Weights of a small GPT-style language model, trained from scratch on English Wikipedia: LayerNorm before each block.
Each number is 128 + 24 x the weight over the matrix's rms, rounded and kept within 0 to 255. Layers, rows and columns count from 0. Numbers have three digits each.

# layer 2 MLP gate, 192x64, rms 0.273, rows 3-74, columns 0-63
132119087140136101156150157195122149132097132174153172142121140115138150170164091098067104149110144108094105176119126058106130076102110042092186156082124141137182161113126159083111155141117116
142112125147152106112131119139129093097138160124145176168123136110136161127187106141103127138138147136066093122132131139124093115132108077138144138111130105114164155124106135095125139139114128
139105088146152077163137176185104124125084122172174167110119175080141122175181098123090109148122146121106119164166122069072114108086092064095172125094132132115197148129152158093114167135121126
165139070158150092136111109140092146134135125131121144144080108120114105138120114139102130099151160089141131138109124087116122142156111120143144142121146160107157134134174195129157105129117088
166110096121155084157126181192109139135075138166183175107127131104152138187208101108104115164103133102113105150144122090103106094106079078090178135087123130116179168151144168051123181146114105
127134134128120125141134124136122122119130127131121128123129125129129135125129129130129125127125122122127132128124132129130130130131131128130134128123125129123129136122131133126124123125127129
144097089121141072164136204197090116133113138178181185118108144091150131180184107127083114141135142101110111149142108080107118109084118051088171140078111173104189177128153147070119161140128112
176078108143117118185140165172090124141087153152206160107117147106176153148155131142130114149128150115110082147148123047103116084085087100072161132066157140113147172140155149058097150105179118
154122142149128106125160145175142118104135136155140119101129115116142145130203143130087128122077156129106150121096143108152115091095119079121155155122109107093085165104105164064120134162140172
113160059099130117139177146175164110131093121146172126145156096100096151170125106127135109170142149102128048134113099081150120120100103097086174109110158145141142138161149145109126114130158149
156064143097128128166142094159151102174100109149134170162152162108111126139127106106114108116152137122127143133150101097099105143125095098135131099124133164122156120162175145115128155130105100
130107122090141130129120113181100103125121099169138229139108140120123115142176109127109086132163149145152111126137154137061144128081140102131135121106115139128112128162143139099101190138106139
129131126128130124130129129126124125130127125133129127125126125128128130128128120129128130129130133126131129134131131129130132127126131127129129129124131129126121128122123129127127131126126130
118096079124136083169175206179092152103068136196180163090104136089194155203158111124093099158125150122104143167158108068083115098093134070077167123066096135094186186119159179069145178152123099
127117129109103085184102169115136149152108094132131150119105166122148113133177134112141120082129090150095151124158123100102127127156127137130145138084123151144152135144131088132146132116152128
112083136142166108145141140125128129119138123117131155126088096107125106174130136130135170126100116138135133089159123119127070173146150099126142133121131107144158150106141124063133129132140163
110134123128124102133144143177116147107115166114128134130121119115154167136123157089087138154111154134088168137123166118084130107118132109131137172105090123104152132079124148122075143137105138
128131125122108116142151133159097095156096175144204095136092147116135137138110105080127113141128176108143124154129119107098068110111118113109158148142119148117105167132125178125114149180128139
104143086126143082126091164147117137143152119114115110160118113138112128154096120134093136159130137124142149107094144143130132148103145093103153167103132112165201137115153122097114145144170144
130126124132121135134139126122129129125129130130132126121131133124133132128133129127130128125129130123130115130123127126125126123132122127124128128124123128127128122124130124128123126123129121
174109093124153134119130139181121139132113145128179114110147136087110108168190094139115105152109126122113143173135155136124093097099115135117118112143131127083122177095120178061158150140094124
201119129133178071182129196204132124169067133154209153079143125111147139180147094134107088136131155089102109192141091036145118119069091061049159161100092169101146176110118138075117160148151083
129121096119174094169155173180115122153104131193193154144121123097133120174164113107091084136137141095108098159126093076146110100112085081073193142086117153129154155135154164064134133138162119
130144108085116144150149128147096077121135135170159120099120125128165123152152092137143138123147129118092098141133110115087138149113132083098142111053120156126139114159183151131141165135148101
135124073152147105149126154160100131100116130162152164163086110085114167173142131143084160140091128135078130125105156107087091172122101084075177105104108140118242150100127168101095137126102158
132119130140136108178110135188125138138138132100114098127148094087122101112170154119142127167123172114084119139113149129167106114139131097101112135129108092112118140109165153068128143155134143
130094115141161061206104144157071147122134147177164173080126136083196143161151118111093113125102166123128090184103149129111068105056115099114199118054130157120146163108128169066109177141118128
175131111153162112173168104117124153109112148093128149119084140112146175154143118081103160176115140143103114138135155115110126104127110116141130172123092101123151122106149112109124151128081120
126105141132137095142137171115156127118096105132136161137097088106159150154092142118128168170102116117119172124106148083118117136126139101118128140106138133121176144137107130153130126136107141
141103109132152081130126130158103117130137154143116123165156120117162120136129114126093164151101141125126118129090142157161089127128136121103156134105161144122170107131104122101103161138125145
122125125120133127131136126124133129122125127128126135129133130123126123128122135135132131127130134117122133129134134128129130127119129130125131127133131124127134133125123133123128127126127127
134125124119134133119129151144141132139118124130136129139144131114144131125127116132138126136121125129128114137131118129117133115132127125136138132131132118126130127121129122122132115127128118
139121100106142117095183144154127128129117132151151144100101175128135120127154059126123167124163125135148111104205134124094120141102126113123192124112056125107162104161127145078143161107157107
127132126127128127130127130128126124129130126131132133129127122134131125126127128131130128129129129128122134131130130130128127132128127131132133136132131126132134131132129126124129132128124125
132126132126132127129129129126129127123130132128130129129126130130133130129133120130125130121128129126124127126129123133127132135126124126133132130129123129130133127132124131131135129127118133
143119088111155125127112149177118120151131123151174167116133107097139110126152107132077098133119162115134090152133112075153117118069151098110140087118158120135142165114155176061139138122137169
159092081132159081171156167197110118147089110156197165115114122107147163207173083116130095121129153095098107185156114055085117097073117055088179147070109134141165156126119149067136182156138121
129131129126127132124126131132125127122127120128129130125124132131123132129130127126125126128132130127132129130130131130123131126125127134129129126123130125122128130127122131128129129130132125
146136114129116149147143169122136104119110109143122100126082118098141145150173132130097149127131117143096131134169155117101111133121112086123105131066159122121188131134164145129167142140146144
155097103093138142175123162179106124163058118162175187155147120119148152140133083121112100123134153109124078142150122044118126111070093098095178140088115193164173157110175137115089124145111122
125129123130123125133130132132125126129131124127132130120128127131127123124126127127127128125127130127131129124125131126125133129124129122131129125124124122127130124125124122128122127130123131
161124129162133115149111141118106151114120166136128172137110106080164135152133145126100129138103147130101127131097178124086131119161122108128139151104121125092149130100112116150113113144123106
114113122116177100145131136140094135118123140132143175130108113134177102118108106131116114184135143126099065125149146116133121130119124114120129183146118104085164134101171174070131134152128145
135105146106113106140134151181072159143142124150145138134124161110144157123155121116093127121126112139119141107098150116103107128131151079119154157069123113120151135097109127079167161151164141
123096086133160090190125172201072117136102100144186191150171140088094128161144111081086111099136211128131070165134100094132109125090092042103163115073128131124203191136153125058162130129165106
116102098164145104133137167141114110086079125126160143163127132071175143119210116111077130139120159134093149102120168143122125103122105114140114163077104095088214166084145119112110154128145167
181113140148132120139150147171126103086119128125174137126106116110101147121161127144141103139135126103140136180138142090098131082110161100120108116131086109135104153099145144099106132120128166
169095121099147164154193129160116079136099075135175136108176102124106125144146091128148125142141178120122159122089101145132113136131124095111149133137107141113135118136117146088114142165107115
132121125129136112129111127128123129131126121127127130122130133136133116123136127134125124129130125131125116133133135123131129134116122129129127132131133140120130120138124126129130137129113132
122126126130127129129131129137130131126129136125133140131135129128128124125131126131137125130129127122123133123123134124128128127130128132133134130133129131131137127133134123127129130130128126
143125124149135118160150115135113122088142151121131125168133124105143145118132114114107142132126211139131159147144128154083118115128125118104143151088114095115113154089124148125107130136144116
107134124113143143129133143172133127154099135120163117127157117115150119142126102110098105170118157138140127131126091128123127132099123117131176124112142157109121183099144146101133137114121104
126127109075107132169137173123109138099163136126132224113139151100153119148156118095137126131129107136138069140163134133141150138113125137107133142085122163128115123148148105129088151113134130
154114125166112088140149140182144137080107156106162121144122101096151135148141152121144076155109167120143137139093136128130143136120133114061144164144114094113112180059125148069107123157098167
104131065116158153146175135155106109136140119135148137103123086108136155121144121145153094180118145120111099148099129113123138115145096137104148148134104123093105161132162184118127118132120123
113100130132105152134134163193106111167114124157200123082095148131132090148148079147126095158123131134122100139174102094107142129088095087087172140142122153086141126159153134105158145136145098
123134126131122118126131129138133125124125131129135119121129126126132127132132131130128125128128127131123134131120122129126129121119133130125123121128133133126129122134127134125122128132134122
141126123116112097177137122132134122135121144140171201115094153105152106114131133116117117145088135107106133141132127125109116151117097078148129167142141130135161155160089108143127084126097127
130119117144141067190160186204101106124096125195185170127105125096156133175189096127095113156119159103075108142121112072088109107083119043080174159097117134113181154146171153085129150141122135
167130108165123097147152138160125136087107148140173125126132125071106142126133102089135059155111140105127130132094176145142123098113105107091150131139146137146122200098140147083132094174102149
157128084157134098121127137152129135137134118115178144123087088127166098145156122175108140139142119115118092117153149112105103121124155069130136131107143123116133163138152141073122160141102163
161146069136138152168135187164120117150101160177140148107134130095174095123137109118101081133144108110123095142163097094096128121152124110116122105145149120130095149133110159116104131160134092
120115111147157150159160125157119120111101145139138135104133153134162146114136137127105098146126154132096159098121169089073111141142140113106109140133116146106134169125135116116078141144104119
160124108160135085118145149152098152079145145124144175123106114111131106136114175120090110121115099123069136122140155111126146151127135137122137141126128131104153134104122133105140122109126134
154142128109162124177119124122101142097135147134146143120072125104162167139150137106083144150113146124100119145135132131101136110116146129131132156103087099140170123077121156110147127142116128
124157127145129102166161183130103107092150108129131161153084165098125134165137123122102126112149119142088117151144184112104101103123158068107136154092105142143190144091125116103113121114149141
137127088084132112183114158217099099135096114203163147119143146131142107146144091158151096155149140136124075113148141114098136135118093104131115135125131119129138128139161127113125138110153137
129129126121133126128118137127133126140122132138129127119129136129126125124131130130131130130123115123127124128126130129125131131122134130130128125130130133133119132127129134125132132135115131
131136129094125140126146147177150080142104183108198131088138129101133156172137126138136130179127149107143089157129100120111087102071122137117112118127108173141099187112156151063099151116124137
117124109129113113152159141159080132111123128151156160126113128124183110136175113131093093137116124132090071108116117112128146154140110114084182170111118105133153112147166102102134167134156145
148117118110122119124164095131116122101134152165164170135086141116128139115121129102108139151105157161114079122136142152090106142094105093115138198126156117131161097142103139116104166166121136
117087139144152119188164122145135105139129142134154120100122085108167152126132147127102131181118137123129172170111126091115108109099134119101153126148141132141111174088151170069121123131101131
# layer 2 MLP up, 192x64, rms 0.2, rows 3-73, columns 0-63
134122133146130123120126088122137141096178115108092108169145150165093131093075130105138158135088149136088124103105131182159137102157118143155099094120174108128145117143148122142127150150075085
109123136169142128092107112123109120092176163108133160184106112127161170116168135138104132132140120182076082126139158178133117089133111086138111119104144118119142084093120135119109144125147130
140130145149129162098135138125121114125125143159155116104132149126150089120112114115154153154131143136133154115145115118098127124124148122136125128108131085087097149133120136112119142136118133
071121154043104159108162154187174117121089127154149123115150161139154124130171102136131116162124118148141086124190099153139159082078134115102098098157111109136108159171068079089065141144177180
102123103111131115173106121103123120112121130106089163158135138125125160097150085114161115143147122123141072114076136146149117148102120114141111131151124143177140112110151107128133117155124132
126125123125128121122127127126135128134128130126126129131127133127126125129125124130124125128136133127128127124122126130123134127130130130128131127129124129123129124125125128129130123136141130
110133134134114128133128126116138120134139113121122139115118137135116136118121125124123130149131130130127113136122135130129129122122133137134127128126121138127128138124138136123124127135121129
122077146098140162153120152151138126176085163102210088109168122131193184119132128135132165131141142139103148159147109094144072115115111099086150104067151144137073126114151123106084129086149131
100103080132176130117147161108152132116143139142119130098136120129084132098076087114162096110189163113196185147136132133141160138145112140081082093162102137176143188138170122141074063119117142
122152109111115138134186119118171160146127153123135133137156091116119119122128111129121125139108152124133128109154127154130112126098110113115107128116149100143094130146102134132118106146112154
065142151166098138116093121109109149107126110150085112120153156120129105125153144149127133118100166125110092157124092120168137155129121093082149122139102172159146149175107076141100087141151161
095122131117149127153131104162073104110142114131100127112124107149120096125176182130134091116107140083172184125123128142101161153152120136125142124159058119166150123181120119090126122130095138
129126131129133126131123128130121121129130127127131125130134126125127127131126126129126128126128131130127124128131133127129129125125127129129125131125131133124128122134128134133129125124129125
152094124106110125127125153150146130109079131170147169176160137123109102118139176151129130120124162107104135151129151105169125120114110113089120124096138126118128131160137080125105139101158174
156106115177102112061106124152138118154129100170135149156140198118145141085085130110154102101125132174131121101182066142023102163119138072144130121128151104121123160066147128143153163149176121
089160150150083119134091145148133163112098136170122140130148131135127117112136136119095075145109104135093149161023148119157185126129131161132147118103077101129150144096110161210145137152108108
090136129099094145127069135127091114148181110127095098129119126117148163139112198172128155115124135112119139152135153118051143097111132118124152164132121158139176096161143092115162128140159080
165131145114137141122141155154120131151124131150166107124080160131097088126101145049151126094147143126125161136082109144117171104111125125131101157148094116113102161108099179122165148174103120
167116169149140124075182120122122119094120127157111148082103147090147108118152143111170137064151131146139122139173170104104131145140126149126144119120113128082087120163090148154125120118065085
120131132129129133128126130126126128129127122127132124137126127127128129135125124133123134126125130126129131127128134125127130121123132133131127128123124138127127128132124132128120121123135128
141142128142070098147112125109144112071109114138066141092107129114151112125101118088123085108190173096174173124082124073172134136103148125147164188132114089122153175199113125178107087128112084
048112054172149110141136136107074153063202135147077177233103128103141149171144168043148131154148167094130145137125167155094156068184123131115144094137107106135138125150087142093135110084064103
138128154129130118131148123125124117135127132129117135129144121144117144134152116127125124111166118126102108120164118130120152115107119142095134130141122127142160100103120145125103123127126142
115089126162135096103094164131145170148118141086140150133106143144156085119097152098098095140113196088165163122123165130164119118092110154133192138159107160105130126159138113151111115122113077
105139088131106130127119126101112133142149097161138161141109107122091139127153183160134150135123104133127133136126119147124099160128127118128173101130141136136132098120109124169095138119091139
120135139120138120123078135164129147127197060118118137146161118102145126100151171137152143071127145126102175150105121130115143121094128111081107123118126084126151139124118119153173082176103140
125109139108138101151074117121149169181142188109110138140112054108154126121138076134167143097143204071096113131124153122123101144123167110115093143140116155112144153168137138102130120119086151
132157110084178143154190061151125198141128101112145155126135109114112146106095121101128094127162112127139096110145079128137162154103131114191113151125085094129159108115184093119110088111153110
098083135161153108146129140119158134131147130106131069122171135131128146145124170116114121123118135151114130122140116161133087076182116127134120134111118133107153147091111128112115146129134159
161150122149127072156125108121146167137099131126119104127155112096149145141120124132124112176129120101070164115100107115155108093198123154105136093103147182103125159141097128180057084139058118
123121125132129136126133131126132128118132126129132117128129128130130135128128132125125122131132130130128128133126127132133135125132126127125128134124121132128127127125124134124135129129126128
129126128126132133131134121121129123123126122126127130125129129120128127124131122127134133126129127127129128124122135128126121124123127123120124127133124129123129134128122121131134132120128133
147133159144147141087140127165087137096081161082153117092156104132187111167186184128105156133035095105113136158120117184111186151172143112095049071104113101113105166113183121140097141190096188
125132128131130126129131130129123124137126129124128132127126132130129128127132128128131131135131124124126126131133131127130128127130125128130126132127129126127126128130128130130128130127124132
124127128125125128126124129124127129128130129124129124131134126129128135130134127130125128132132129134133126117130131124132126128125128126129131129129125132131124128126123127127133130128131132
125137129155121128121123149138154144127125132115102145124112128127158138117145131133133134115131133133118130121142134116092102129154136151135121130136116126134118136124152108128133141118116122
125145134141125083122146120135159101135112104074119105112140116126113142127129085131171073166124142097141096150139103145114121109089173144124131129164099144168128145091132115093152144149138161
122131131125124122126122131128135129132135129127131122124128126127125130132120126130132120129125123123129126130132128122131125128125128129133124125120124129127125134128127116127128131123133124
136119152162134074128159120133137185159120131113134112089154109121122145141112139100164117135129158111167165129083124145133086143196154143134154124173071122148087149113087120090087108124064119
102112097154175072140137125142155193127198180140174107080075122085114102166125143123090142118116168095114153165138145168112134155143140117139103082134164111109158115132048150103152116139133083
126131126133126132128130132123126129130132124129133129129134126121129128124130129135126121133126126126121130127128126130126123127123127134127126126126128137125133127125130124130129121127133130
169112168179154137134125132124107177073076177150098217153137117098166124133071109172139123118091158162151090107139181120069148115157137102160088122116090093073138134127147115130069102114142107
170117168147100163101132112138149129083104093134131125092122155116121202180189105114133174071107131157146160171113127097097108057108112124133135063089137155160152124133064110147110152142141145
097108126118104133143132127132092135145117120127122109121160150123145141139122159110134146129105116139100145102134115131169153151128120120129119130100130135124133109126116119117137157141168139
135085173147126152146152119167113087149104128154198122121157133118124137108100089134140093113139177178157144178124126141126104121118076111112128108121129094153121176097112122106129117120141087
114112118148090176091171148091177138061124101127129152104091131088107168138200156134139080109164135148110139174117206134098103119099123137164082134115115129081145181073155111144135129156086159
108111131131150154147106141129148117086172104118141176134096179155078089123100151139130157095145129089127069129136144089103191138126123130132126061179137134133103128146116102143107110130130142
146168121141110109138109166075153132089137123092175150119126155176170094077145157177129118106087135147155103103140109136085155136070147142133110135150151130177115117100137087124071124117109173
123127127127128123129129130128130125135126124128128128125130123131130138129128127130129130133133125127136128133133126130124132131130128129134129137125128119125123128125124124122128129123133136
130129133127128123126124128124125126130128129128126128123128132122126124133124130131128129128126127128135120136123127131125135127129131126128128134128131133117133127132129129127129132123126126
102145098136146127119070145104111167131113139148158126078099146167105123141110117161144134108168142124122107127108157114138130176164078118141094124128112172139120113126121113151126101158101136
101137156107087160146126116126144138117127078123124124103156113139182148127120119152100130147158115156104132132102094161127134143117132128137149104125113111115154145094186114113127164117136104
139143094154121113183135082104137164097091169089120089113114138134157120145132122147100096159095156089065160148151109161130099100105152201185126124162124120135139163152042141139144036138075129
140109150135137141194143122085133200138175146127110123174105071126187191109161106086137124118137090145131190075129072086130089121140170104119175130139129166059126106163162079107128202076091120
142153181147103128131111127104162157147063145081111145098115147135108171151092145123148153109170138110117198149148083098095070105086169129163138114122116153185178126144045166128130088126084129
135139106147173106082141124145130162091112137124066160147120116116132166118150104121155154100154172091092153161068163131116104083145133112155127134120118107171142160145136124117144102153099136
133132126126124121140126119127128133125124122130128123131122131126131124124125131127122125123126123136124128124133129132123134126128132123129126127127128130123128125124125129123125128133122126
176144110137103108149112157115179114119114105139117128128089138101150081110138148129100128143114128110081142096095128132131149181160148095149168137119160133160131140142101126133177110127077165
125157153131097128137140147117159126095118121153099114194143107131143132116140097138160093157133142111115100105119121137105118106099159118115141144171144127158113107140140084137144143121122137
081135137117112155153099124174146089093091076119087147152139140127098167162158100123149118126162185184127164137115166157079113118133125104139139137081072097185133079121102188133132123123104152
164099114172096137105139114137109180139151074128133122097093079135154082094172142170111113114100110160093127122144143148120143168106139063173138104123140116112120122142097105099140141176121169
097077147134137068117123115108131135129154133116141098183152171126106179137130150088108152131112140127097167146122121139169115143121172124122150139094089158125135154104103099115134139091092166
115077137122183187166121106133137127079155120132120145129076153131184130106119144094129142114121121215105153044105146121083143144143158118126109178117152129115119104141120080133061174148152123
076158153076160167121113113137146104136125065146095117125165111137107124104162086101140148136123162130146144157079099117110128115155106092077119129159112133161121155132071159137160113164119181
118138129142174127139128101119112181107190153130154137098063124116145126121125135120114124154124091139113158121092153166082149126080145151146128143109099082140152109069147153110122112156094157
166107125141153164105103089128125144153116104149140143137149108138148130135102081130113122135131177097141108122143078113151102151112124133150103144120151150156105145146108156126133128108134099
112091140131143113111107131106128139149100164091141134133142126144155116129136171139086151134134133116126147130126141137152106132111123114102155102105108140139146128129144141133083142115173122
132124130132133129132137129125130124130131123125125129124129128134128134126133120125122126124132130132139126138131127131135136129122116129129136128124123126132127122126128125129126132132136121
150111098104178200135072140140126138140155078172133130119075107144120084134145131119161094116145108131138143148086166134107144162170114146143088127121057083090110126115103137141178134094159143
108128148117118121184066157125136159119163119120088150125143110094131121135127151098137129092120138092149120169120162142102119132093154117140111086132117168114150172107097137119105083134105144
116090138088122092076100134110098059109209087139100122161092104134105118081140127162079193137134127144132124105103182161153171182111126114134100166111124109152141114151141111116080162117159172
# layer 2 MLP down (transposed), 192x64, rms 0.199, rows 3-73, columns 0-63
144146097149148097129150149154139125147088138157181151127105130084174125150156103121082099129114119115123103146123124139107086151109124129100129164071111121142157161136134122087130109127155149
105120150149099129088128105108153170110145070138083173132142120172153125144070133143154156133088091115123210136092087129134149130186158157160117086131119130107091090149083125138128111133142143
128150122166117113113109124121140150115103110098122164100101129163104124160138147132156148148140119142128133134097136114115112126106105142119159137124113107128093148118160135125112143139135123
161123068190169084118105126148086163127117136158115149161079138102151087147118115151090088134132148045160111161115140088084121123121142132150150161131135125100145176151167189117176074106110084
117138104087141127166146133151150121150117142151132141145138110070076118107139143145133084131126132132134121133132101113126128143190139120152102137111137126119154142139116083133098121150123123
129132124131130125124125129136129130127131126130126127126122125131133129121127126124130131127136128132124129131137127134125127128125127124126126121134128133125132131126126122128132129126130131
117136117124125126138133130128138118134118126137130134126124114134133129133126133128114121141131130123145116124119132141124130132126131121133127127129132118123145134136130123140134133120146133
147089162123137147158055120112116106144138137130125080125176085130078111117131115108166108099154126187159128061141153152144162164154123124164122110129151151159099100080159122132110125083161098
153112157063150042147122136090139111119140170081105119092159149107110108149120149162158073104119109120151131111132159102082174154104152096165172146095123104134137146134127150104175098155188075
176108154121161139136139126122133138139111116095100140103104109146098129117128145118105129130107170145125133121120145154137088130120139124116144132110139119125085144138117128137158123108126147
124155137117121076127091161190116147099100124156112143132101132146105137116135134136137093135170137086123114143135143149099116086078153130139156184115092088142139085145157132133153143097159151
109145133121116101095131100117118167164132167119132071071098123160091124107123158122119119148142136136135129145114161155146098202165121152140178164148105100133138087139094117132126105085101132
127126123132125130126128125127129130129129126128132130129131125126131125132131130129127130125131131125129133124126131125133135135129130129126132123124133129126127125127126133134129130128126125
138172110160128129139130116110104110138083148150118139131162160110107152113159142104148132146126107113089129163134104125093131151162142161110104101106143160118148091138120145134116128119079117
123140166076187135159119109086095138152140194121138107120100078108138152132206107131139117117130107154126128170097183152147151094133114166127130100089141112086172133188090094100107108140090105
096104126156146071127093201126087125165178138134175172146137106105137108142138108123091151145134082130107109153204089119143070122137110118157115105092147170116168121157163109085114118130136128
102142160158102109096090155135127089138111133079100121160184118129094129128127180106141196133174094141118104160093128157114149089144178082141078143127116144105124112163137133125125105150145128
121132137135096122124152138122116083126113143119133082120090139117085112091103154106158102100141112132169141089171116149124117152123114210128149148118085121117152146154141119107133165180158148
109078107103140142132109185135107154128129146142099165093125143066115135168142114116114114084111104116126171152116095139130126153098128145150129161091125130166163201161158098077090142121180114
128135125133127130130133128129126130133121128130130126132127124119126132129129130131125128129129130137134126124128131124129129128132131124130128125130129124128130132132126131123127124127130122
111107134087131097119124141183138147120118152118162189097125147114146105126167113135153111121113106089100110133169158126102076166071079062138161180086161088111102152099122173075092154207141141
096116143184105076136150160121113108080134084137102193173097134131125138123148235126123135135123159094125109091127156120119160136142068138147123104105133204098174109188122149118125153091126147
107129137129124149121128114130137129129148130123109102128142128121118140107135156140131122102135113157115112137133125142126164112120131121145134110131110162099147108118122134145150105151104123
122190072131127129145198101139126114113132063116154133097135122106137105097135106118126167028158113158126151135117126142151122124082159102107121131121130130171127162106098147129157153169125115
136117123142134132159113166123147122128161119121120136098107141138070136086160114128136129122120138103132086118108108136108126124170142107126138140138090123169100124143141116152120128151134121
148136141085115132133120158129125134118094164124107079156163059133144038117151161095114153129167165148097095155104109085124114133133100150142147112132183148128130081156159095141135139158138126
114102132112142124168154148125206087137113123138138098177139113140079126115103121073152107147120154116127122077141175101111155136134149137126119118155161143163080104145114096098120166107105119
098079163103130150141136098111118143092132096116099100168105094105115156115085188166128121070136136124134156137086136123160126165121182228152064123148152127137094143113112125136125149119171161
177130212149133114113122145088129121152148129120123122099101120170152085113107079127131148154127113101124155135136118136107139102129139102119127148138157096128120101148119141129158166129132112
174149122122151133095136106166098091174133092120090149129111102129117093129122144135122169119153141155117110115113140124140065159115133087108162131125150133162161048140141073112181172112131144
133126118126128126137128124133124126129130128120123129132130121124130134126133129124127131128136130124135129122124126127125131122128123128127129126126137123126127130120130133116130128134124127
121132120131129133127124135133125129120129128127136122128128128126128123128128130120122129132124133129124120136120128128130121122126131124125129123129129130128129132124128130129130133128125133
089177101122091143042140152151137149111154104138032150139129189122102161092132112163119157095150089163119095089132149161146061130083107081189137142108076101104159165213122127070166191122115153
130128124130128126126130130128131130126121127127127128133125125121131125135127127133132125127129128129130130131127128127125133129126130122125129127124123125130131128125130127127129131134126129
125131128121124124128122130129131127127127129124127120125127127130127126124124127126132132125130132128127126130135128134127133128129126129131125126124132123124127129123129125125129123130126134
130134140122132109151138162147130157132116129130127109120129130126127131140155114122134132090133114130102101142140113130108132124115123130131144142114125119139130151119141106128121147131119108
052139095107136143122149164166134102170122148098152118144146084119095134085138099170113086120125077121158153169165131107127130145155142103144116141132127101159122157130120147153131143139110115
124130127128134129133136125131129129124127133131125128126132130127127131123126127124128137130128128135124130130132130129126126131118125128127127130131128130137122124130131132125126124131131125
149150118091110145128147114112181129146154072115146103173146095108116141118172066124078167115145142120122136111124137139125105097112159054084078161073133126136139149112140169163161145112183141
100119133180116144145162087127054127135129113166092102090120176154105145120088163148139107149145135123180121154117167127137091144139147091134123123156088115139137106167169103104126141124117126
132129131126127130127126128127127127124128129128130125129118128130120123130122129127123126126126125126128126128134126127130128127130125127132128127132129127126127133123126127130128128128124137
117107160099158162151124080150132160167105105137111111188127076140154123114113049158155155177088115101149156097145121194131221115125128075099136111142145158110144083125147116120140100092115102
102129112144182099112108136150090162170132149159181170063111138140158088138134128057064076133154118180100078152169166127092136105097170119119177140140115121093133126101152185149059143099159118
113134130152127108151113145110142104134118135117135099141159135101139112116111134111109148146163133128125112105131121126145157122142152125147139104120142126125139096135100141101118144145114115
103122184165125167064153110134157143108131115109094100157130122160116173103124138104117148136138121146137117103094191125132106100131172143138095142097147135138118138108144117133107145127152088
209081113086160173141162116092145099116116095128101184070098099132145129136105075148156130158141152095099165149082166155104136167078119158134156160143080173096096071137124142112122124135132126
133145148171136087131131092130104146142079129146088092093134152132164139117089098176119143130162136072116145128119118126146142150149170150110091118157125159179130076118147100164129126103147115
167151103123076109126125170116126130106143139152136146150124140147167136129130158098098117112079126099159069115116157132091149093072132185166079173100147097120131154111138112129160129099076169
130129128128128134132124129127127127130124127128129128135132128119124123138125130129128130126128129130131129123132125125130133129133131128123128134123131130132128130128129129124130127131119126
131127127128123127130130126138131129128125132128127130128123131133135139121134130123128130125123126127120129126131134121125127126124128128134134133131124132130124133125132124130126123125130129
162125104072137147130152135107086133109092144178131099116109135140137162106142128151146115137127171129121103119133148136091093131128130090129135115116148131156099170122128128177120108169101112
095166147088125128149120147144148123131114104117131109148164122160111101128109087102090122141116105177116101104103084140109185159170141132141184155161134148067139142100139137130141145113151109
133109150127104101204134197131181130124125097134104156140112129109114076091139098104185120074145128110160102114157133084121129170167118055117103123114115154171121136089147097185120189115146113
096110097134163122127193116222133064097085190113133148147150132155132052118144101086061156103130122128122135119128120109180131178066148109145111136182078155166092138107144089137145110143198096
182083118071100132104108097114135095194145101103138163130106151150111113167085151133097152139116146146167151124166128165102095151053127178116107170114160138162169090134101149119108146088182099
148138118131119150071109158088124123114101105163174124117107100112137100103186110171156074173103097158118123110111078117096114148124127171149142120159156100100146145157144136113127168107122123
126129120126128127126123121136127134132132125123129129130131134132131128127124127132123121132120120128127131128122130127127134126132129135124120131128127127129125121135135126122127122124130128
093108166127149141113097123138168130133135146102115095148135158171168091096159077153133121050161103127115136076143139134137149127175123155115146144128135107089117141061132081151116155153108123
106155154119126161131144162151140093114112146122091126142149135100121152125135134138146126154124103126106101161154119090129141144149132102105108134124102126143146130161119121125106128131100114
098146104116089093152171150101123113119108120159133124113066161132098119124115116151143139055157171128125117119127158219181109112115080169118105138084142135181125164117157172099078127108124130
169115143123106119150113106150105143084164146164097154093137102159087135081117115125101087115110125150167136143119121120118151148151114216174201135112120091118146072168094133128148182112114145
099093157131123092113116078105104159126134106104116111128090136106100164145158114129152163133120149112137134128138122158138123125098141124096190169091096127133156150145179104093151176118102184
053111110141162194144132058131155125134113133169112132101138135164152110048102126108114132150161119132113182048138157102089175139165161163112093139163111135103083176187138103151082136145122128
140166157151136079102149156124106156109148192139124120115071149101138103158136183139124142166137101128069137126113135108110118115150155112158162081113105141083152160144136103151123114101118104
117120120104139127141150048121109152097138094126106132186134108125111151107102128170110142130148145151130163117069119180145177123138162148226078104147133139130145098101124083132141080132154102
110138131152107122164079129117148110145145121139142138168151151138180121122119117120117117150102126146107103141129111112111122083127148144125096096088168126158154139152120148128121121106163092
126152136103120146131105132142107131153121132107152097084153141113164119142109121150121137150133111139164138154158118130112126131169093128118119139099158150126123126102153143097107131128102090
129125133122137128131131134131128130124126124129128124125130130133126130125127127125125130133127125133129123133130132130133135138123126139126124130124131126123123126121123128124131129130132128
127164114140091094126122117111121084126152111107102148101106164131077166148076140120122118137180119147178151073166130136142142092098143149094136089130101101125170132157188110124144127138169143
087163121147145093138143163130100170118125114096146133141113134104121098142128187105103132104083134096092142088136136119136175124165139154148119128146085128111122105172151111103141173122138127
107144112158142130126106194092171128111100155120107087155153093165149135145168125149127108078107105109159172140085109092157177110119149173136105070126088122139064178148147141106159076080157113